{
  "n_layer": 23,
  "d_model": 192,
  "n_head": 3,
  "n_kv_head": 3,
  "head_dim": 64,
  "d_mlp": 512,
  "vocab_size": 4770,
  "activation": "swiglu",
  "norm": "rmsnorm",
  "norm_place": "pre",
  "norm_eps": 1e-06,
  "positions": "learned+rope",
  "rope_base": 10000.0,
  "rope_fraction": 1.0,
  "qk_norm": true,
  "attn_scale": 0.125,
  "bias": "none",
  "tie_embeddings": false,
  "parallel_block": false,
  "init": "uniform",
  "init_std_qkv": 0.0226,
  "init_std_o": 0.0,
  "init_std_up": 0.0226,
  "init_std_down": 0.0,
  "optimizer": "soap_variant",
  "lr": 0.00936,
  "beta1": 0.95,
  "beta2": 0.98,
  "weight_decay": 0.049,
  "lr_head": 0.00901,
  "grad_clip": 0.5,
  "warmup_steps": 40,
  "schedule": "wsd",
  "decay_fraction": 1.0,
  "decay_shape": "pow",
  "final_lr_fraction": 0.05,
  "batch_tokens": 65536,
  "seq_len": 512,
  "doc_mask": true,
  "train_tokens": 204400000,
  "steps": 3119,
  "dataset": "wikipedia_en"
}
Each number is 128 + 24 x the weight over its row's rms, rounded and kept within 0 to 255. Layers, rows and columns count from 0. The size above them is the row's rms in percent of the matrix's.

# layer 15 attention output (transposed), 192x192, rms 0.15, rows 66-82, columns 96-191
size [ 97  95  90  78  84  92  91  87  99  90  95 100  90  85  93  93  98]
[[138 131  81 139 148  90 133  66 106 106 160 131 129 114 105 176 114 108 128 153 106 108 108  91 134 142 163 148 151 124 108 131 105 103 110 140 113 158 136 129 114 153  98 106 144 130  96 137 119 141 140 132  75 155 118 135 151 150  90 109  97 142  89 130 183 152 168 123 133 196 124 131 132 130 129 128 122 121 107  95  90 128 146 116 100 162  82 136 108 140 141 139 132 134 143 135]
 [143  97 149 165 150 119 129 128 127 137 116 137 116 136 142 124 159 193 122 150 155 141 128 153 130 128 119 149 127 132 116 154 121 135 126 110 109 117 145 152 147 100  80 189  88 160  98 120 115 112  94 129 141 106 137 113 160 156 138  93 115 105 148 153 129 160 103 128 150 135 122 117 145 136 119 178 120 119 108 134 107 103 116 110 114 120 129 122 166 136 170 176 133 130 116 143]
 [128  63 132 119 161 112 174 110  86 144 120 133 143 127 165 130 155 114 110 101 149 137 142 115 152 150 146  97 111  90 121 134 135 108 125 160 117 163 159 159 123 131 159 151 152 134 136 111 145 133 155 134 147 139 168 164 168 128 188 124 138  92 137 156 152 153 129 156 136 145  97 153 104 134 154 125 108  99 144  87 112  97  97 112 128 105 109 112 121 112 101 146 142 125 148 112]
 [133 123 138 141 121  94 109 136  95  98 154 117 176 127 113  90 100 125 151 174 128 117 104 158 164 131 113 173 143 139 123 100 140 156 122 111 160 147 105 127 133 116 103 119 105 149 121 176 116 126 123 116 125  95 144 126 103 122  79 132 135 177 145 124 182 114 107 136 130 138 152  89 111 139 140 115  95 121 122 136 109 148  93 115 172 104 115 169 124 140  91 112 148 108 111 126]
 [122 125 116 110 146 119 126 115 128 107  98  85 113 135 152 107 153  62 118 155 116 153 139 117 137 121  97 140 179 116 129 119 122 123 139 106  77 108 103 126 146 128 170 101 104 159 132 131 134 114 100  99 122 172 141 161 163 116 155 168  92 156 121 127 130 110 123 144 145 117 144 147 132 110 165 123 130 131 145  75 108 111 102 128 104 141 171 113 125 166 133 183 188 133 131  96]
 [108 146  97 144  91 122 110  93 155 115 124 108 148 108  77 105 143 121 142 128 142 143 141 154 126 176  98 108  92 125 137 141 108 124 133 151 108 107  83 131 126 147 143 101 114  91 119  87 116 115 153 107 108 109 159 125 109 119 113 125 112 120 100  89  97 130 147 129 163 156 146  70 129 142 137 125 123 118 147 167  77 109  65 131 127 112  85 107  95 132 157 116 126 126 138 143]
 [118 129 142 122 152 136  90  88  62 112 130 118 116 171 142 127 142 117 102 114 110 113  86 138 146 140 164 132  87 173  95  82 124 116 137 186 158 104 110  95 144 126 155  80 110 139 170 108  89 142 124 157  95 130 131 117 116 162 133 101 134  88 107 105 169 100 153 137 126  73 131  84 165 140 142 154  96 102 109 125 161 143  93 112 146 113 119 115 122 120 149 142 101  97 126 127]
 [ 82 128 134 150  88 109 103 107 139 107 115 168 109 129 131 132  71 167 163 102 138 121 109 150 116 116 117 162 169 154 102 128 126 160 138 133 118 139 138 104 130 135 119 141 172 112 151 107 103  81 143 115 120 135 107 134 124 149  88 135 124 138 115 122 136 171 138  80 116 110 135 111 116 116 158 142 131 141 138 174 115 154 135 159 154  97 151 169 119 108 162 117 124  82  99 143]
 [127 119 116  99 163 113 128 135 142 111 117 162 142 107 129 155  96 143 154 101 149 131 138 131 120 149 145 141 163 112  85 137 124 148  63 142  96 117 151 138 137 121 137 118 139 140 107 110 194  92 116 150 152 114 166 102 148 104 131 185 182 145 124 116  92 132 141 107 117 195 116 123 149 177 141 136 126 131 137 151 134 132 134 139 125  97 120 114 134 153 169 119 175 157 138 133]
 [123 140 182 125 115 148 114 149 149 145 156 164 125  90  89  99 167 123 111 153 124 113 162 149 128 135 130 132 180 156 161 129 132 145 175 114 156 134 155 110 115 133 151  95 149 102 131 182 144 153 157 108 159 151  96 136 140 153  72 114 116 117 111 151 135 147 159 169 121 137 147 114 144 132 140 110 121  87 144 142 107 151 154 117 148 148 139 151 122 142 134  86 121 146 160 102]
 [149 137  85  88 168 117 146 140 145 127  97 127 132 133 152 128 107 134 121 149  90 142 133  96 122 163 133 147 137  93  92 114 107 120 136 128 179 149 115 141 162 148  80 116 117 124 152 107 138  82 129 158 121 166 117 148 137 108  89 178 144 151 156 111 143 146 111 110 154 147 112 138 137 124 144 156 137 149 151 137 129 117  86 102 111 146 153 129 156 128 163  87 128 135 152  84]
 [135 104 120 127 105 161 151 107 109 177 119 166 162 120 155  91 123 161 155 109 153 110 125 117 142 107 136 133 120 133 130 114 153  89 146 140 131 129 138 140 133 138 118 105 134 128  90 152 137 122 132 144  66 117 159 144 123 138  98  88 124 143  99 110 161 125 161 145 158 134 167 160 125 137 117 127 163  95 132 106 136 159 136 119 164 116 150 145  73 152 126 144 157 108 161 113]
 [118 156 122 159 134 174  98 173 138  95 150 105 127 131 133 118  95 149 165  87  82 137 114 154 113  94 111 163 102  98 157 112 138 195 142 126 102 122 129 104  71 134 139 132 148 113 103 155 139  93 114 146 119  98 140 139  87 126  97 131  55 147 152 115 107 133 158 128 124 140  86 166 144 125 130  93 133 144 149 146 148 147  88 129 178 131  90 142 123 151 163 119  81 125 164 157]
 [114 124 171 157 106 138 134 128 175 128 153 172 109 142 131 140  77 134 125 127 115 122 152 163 120 158 137 142 135 165 108 128 136 144 130  93 131  78 155 171 137 146 143 145 159 111 117 119 174 162 100 168  93  98 166 133 152 179 129 113 187 104 127 116 154 152  97 165 114 102 151  99 114 123 166 115 123  99 104 136 145 134 130 162 163 141 137 154 139 150 144 109 125 120 126 148]
 [144 137 106 181 151 125 147  70 113 114  95 104 180  96  94 109 128 115 135 153 128 151 101 140 168 124 175 151 134 143 136  80 118 112 105 147  94  81 128 111 111 138 160 141 166 122  86 113 141 166 107 105 114 126 134 135 122 141 141 135 120 119 119 151 168 131 125 122 117 126 138  96 123 116 137  99 137 133  77 123  79 113 147  80 108 123 167 123 103 135 140 146 135 156 128 155]
 [131 139 121 107 113 125 120 106 124 157 110 136 182  84 154 121 146 119 102 142 160 148 134 135 118 121 147 122 126 156 113 106 102  78 138 171 121  87 133 121 139 148 128 110 149 125 142 173  74 123 139 137 128 150 150 118 170 165 110 149 158  86 148 101 110  99  97 116  94 125 104 190 144 141 126 138 143 144 139 139 120 111  77 119 145 148 104 167 138 150 148 168 109 113 116 107]
 [167 164 131 164 137  84 123 121 137 129  70 151  75 122 130 118 121 113 168 103 132 103 142 136 113  73 114 112  95 161 127 120 120 111 180 115 140 128 149 158 155 155 104 152 163 165 145 123 107 175 141 155 144  85 129 160 126 139 146 161 120 130 157 131 116  72 107 149 113 116 143 127 137 138 184 124 135 141 123 149 132 151 154 139 159 135 169  95 143 144 137 115 107 117 178  82]]
# layer 15 attention value, 192x192, rms 0.158, rows 67-82, columns 96-191
size [ 94  86  79  79  92  93  85 101  92  93 101  84  82  89  99  99]
[[122 106 134 151 149 136 118 114 107 123 132 157 108 136 130  87  81 159 108 130 114 112 122  93 115 143 151 130 129 127 136 116 136 181 144 128 105 172 164 103  99 106 120 144 133  84 109 114 123 129 157 122 112 153 158 111 156 101 139 104 158  61 155 120 134 108 136 108 126 113 144 151 122 147 120 174 147 116 108 114 156 121 163 117 155 119 139  97 140 105 101 113 123 167 139 114]
 [139 129 122 103 128 147 134 106 138  90 146 107 135 128 147 106  94 107 100 137 109 147 152 125 133 109 156 100 137 152 115 130 105 133  68  91 133 116  98 120 157 149 103 148 179 128 146 108 117 105 130 124 122 129 170  90  91 126 135 120 166 157 165 122 126 115 163  58 128 138 158 158 140 136 134 132 125 132 158 156 152 127 128 115 137 112  85 148  99 176 154 170 149 167 129 106]
 [113 131 113 147 137 152 111 114 157 136 141 136 104 118 117 124 139 130 121 148 116 106 106 110  84 168 102 110 148 108 124 198 115 185 147 173 123 137  66 113 101  92 155 109 138 126 129 135 165 188 116 156  94 123 119 121 158 124 147 144 117 141 129 186 120 171 122 133 175 142 103 122 148 137 180 124 148 150 153 160 158 128 140 122 144 122 145 142 148  93 132  79 134 136 112  85]
 [120 146  92 116 144 132 134 134 127 166 137 134  61 100 134 146 133 167 114 128 124 128 147 101 157 109 135  83 100 167 144 176 126 141  91 123 114  98 153 135 197 109 134 104 133  94 144 127 116 118 125 152 132 140 140 103  95 159 144 143 116 149 139 118 109 147 133 126 142 120 135 145 142 107 123 144 140 143 127 154 147 181 114 156 147 143 133 101 133 120 121 184 116 131 136 108]
 [105 146 128 116 107 159 101 157 144 163 126 110 151 127 135 131 107 145 104 126 163 104 142  92 174 118  88 152 151 167 127 151 107 135 110 120  93 181 128 111 138 102 147 119 101 191 108 153 110 128 121 113  84 153  93  92 110  63 134 157 123 121 123 152  96 170 145 150  90 118  91 125 156 135 116 148 130 122 120 150 154  89 102 101 122 189 150 136 129 115 112 122 130 111 114  82]
 [ 95 125 107 134 149 126  95 136 168 130 124 130 126 126 164  89 134 118 110 115 111 144 111 111 101 112 105 110 147 152 140 161 141 121  99 144 133 163 145 174 138 123 134 139 145 191 151 106 145 129 112 117 113 129 135 142 130 160 159 154 128 151 181 116 118 173 132 127  98 139  85 117  65 117 133 129 159 103 107 129 141 116 103 126  90  84 133 120 160 131 163 123 102 110 126 114]
 [123 133 129 137 135 101 100 120 108 141  99 121 163 132 142 132 136 123 117 153 129 126 154 140 111 142 117 145 135 132 131 154 108 118 114 106 146 105  98 118 132 119  79  97 115 114 157 156 130 162 151 101 123 143 127  87 128  84 117 112 129 120 119 116 156 137 126 144 170 143 164 112 149 151 135 132  99 130 155 114 156  74 118 115 139 104 148 108 141  88 149 177 117 112 141 102]
 [176 103 133 117 121  93 120 134 157 150 173 103 122 145 140 170 117 128 158 135 107 123 125 156 148 159 170 129 108 175  83 117  91 118 143 132 137 115 165 122  77 130 155 109  83 165 119 101 130 114 119 144 136 152 126  95 121 129 153 120 132 121 131 107 104  97  76 146 112 143 135 126 125 114 126 100 143 134 118 120 170 135 128 171 121 137 157 141 148 146 137 148 194 128 112 138]
 [120 136 151 140 110 155 103 122 136 194 112 135 166 113 140 135 137  75 147 132 154 172 132 140 116 117 116 169 121 102 120 107 165 123 120 148 105  85  80 134 178 132 136 129 114 113 112 145 131  96 133 114 136  99 140 169 109 112 115 106 108 141 126 145 161 154  99 112 107 135 118 127  88  85 151 136 114 159 141 146  85 121 135  98 109 156 117 131  95 141  95 110 105 146 154 140]
 [175 113 141 123 120 116 127 133 111  77 128 106 106 112  98 101 115 135 155 108 137 131 136 101 131 111 108 144 110 132 127 112  61 138 130 133  76 110 133 138 147 101 143 154 119 173 108 149 124 118  70 106 158 108 118 101  90 127 150 117 111 145  93 104 123 111 151  97 122 124 177 116 102 138 126 133 136 108 135 119 157 140 108 114 154  99 164 118 132 111 145 183 118 135 112  90]
 [138 128  88 154 148 106 126 162 127 119 105 171 134 131 128 143 118 139 114 180 158 114 115 116  99 115 109 121 138  87  88 151 174 153 104 116 144  52 138 130 133 113 144 136 108 115 153 120 136 100 113 133 112 154 121 110 104 112 138 131 125 150 133  89  95 117 157 136 148 116 134 126  88 119 153  99  83 133  95 130 125 136 182 179 172 148 141 141 117 166 117 160 130 104 142 146]
 [108 136 110 112 106 146 120 102 131 142 119 125 103 134  73 146 128 118 144 144 158 105 142 108 102 136 104 132 141 135  95 155 142 101 162 148 150 118  96 148 140 100 119 109 105 143 137 106 157 129  94 142 143 111 116 125 164  87  84  80 117  87  97 103  87 110 104 161 120 122 136  89 135 129 117 112 124 121 139 122 149 118 129 123 129 186 171  99 115 124 134 142 123 155 132  94]
 [126 111 107 107 109 105 143 136 140 118  95 128 147 143 121 130 150 114 121 157 162 133 130 126  89  95 115 154 125  86 165 132 161 119  84 121 159 127 140 128 137 105 113 135 145 146 102 128 123 139 167  96 136 161 106 101 153  92 142 129 155 150  95 126 151 143 161 134 107 163  85 113 103  92  99 170 145 136 139 107 134 150 157 114  76 134 132 161 101 137 122 110  95 127  68 141]
 [114 122 134 140 130 143 138 104 141 126 151 138 144 139 129 154 171 131 113 143 120 152 170  72 113 113 104 129  97 138 154 134 120 140 136 110  85 112 110 166 160 136 148 136 130 134 110 145  54 110 153 152 131 164 101 114 139 131 178 123 114 125  91 143 104 155 186 134 110 182 122 157 106 128 132 105 123 158 119 124 100 165 127 137 131 112 155 139 115  88 121 120 124 114  94 129]
 [121  73 170 135 122 163 117 157 102  90 132 138 137 132 145 153 135 125 148 143 104 118 120 102 170 134 134 112 135 132 133 134 121 155 142 134 161 142 142  99 170 118 147 150 136 123 158 111 117 138 126 176 132 120 112 140  96 171 157 151 153 176 187 136  98 136 129 134 120 153 100 124 107 124 120 117 135 125 122  96 123 125 108 114  69 138 151 110 174 139 120 147 159 124  77 147]
 [ 91 151 125 131  81 102  98 136 145 121 138 143 122 117 144 124 108 110 149 165 117 115 112 160 121 133 151 106 163  86 151 119 124 117 118 132 117  95 129 106 120 164 127 109 132  90 106 127 148 126 107  81 123 123 168 143 137 138 130 113 107 141 121  56 137 108 135 176 143 110 169 102 164 106  80 136 144 129 118 162 126 116 148 103 168 118 106 100 105 147 115  93  95 128 144 109]]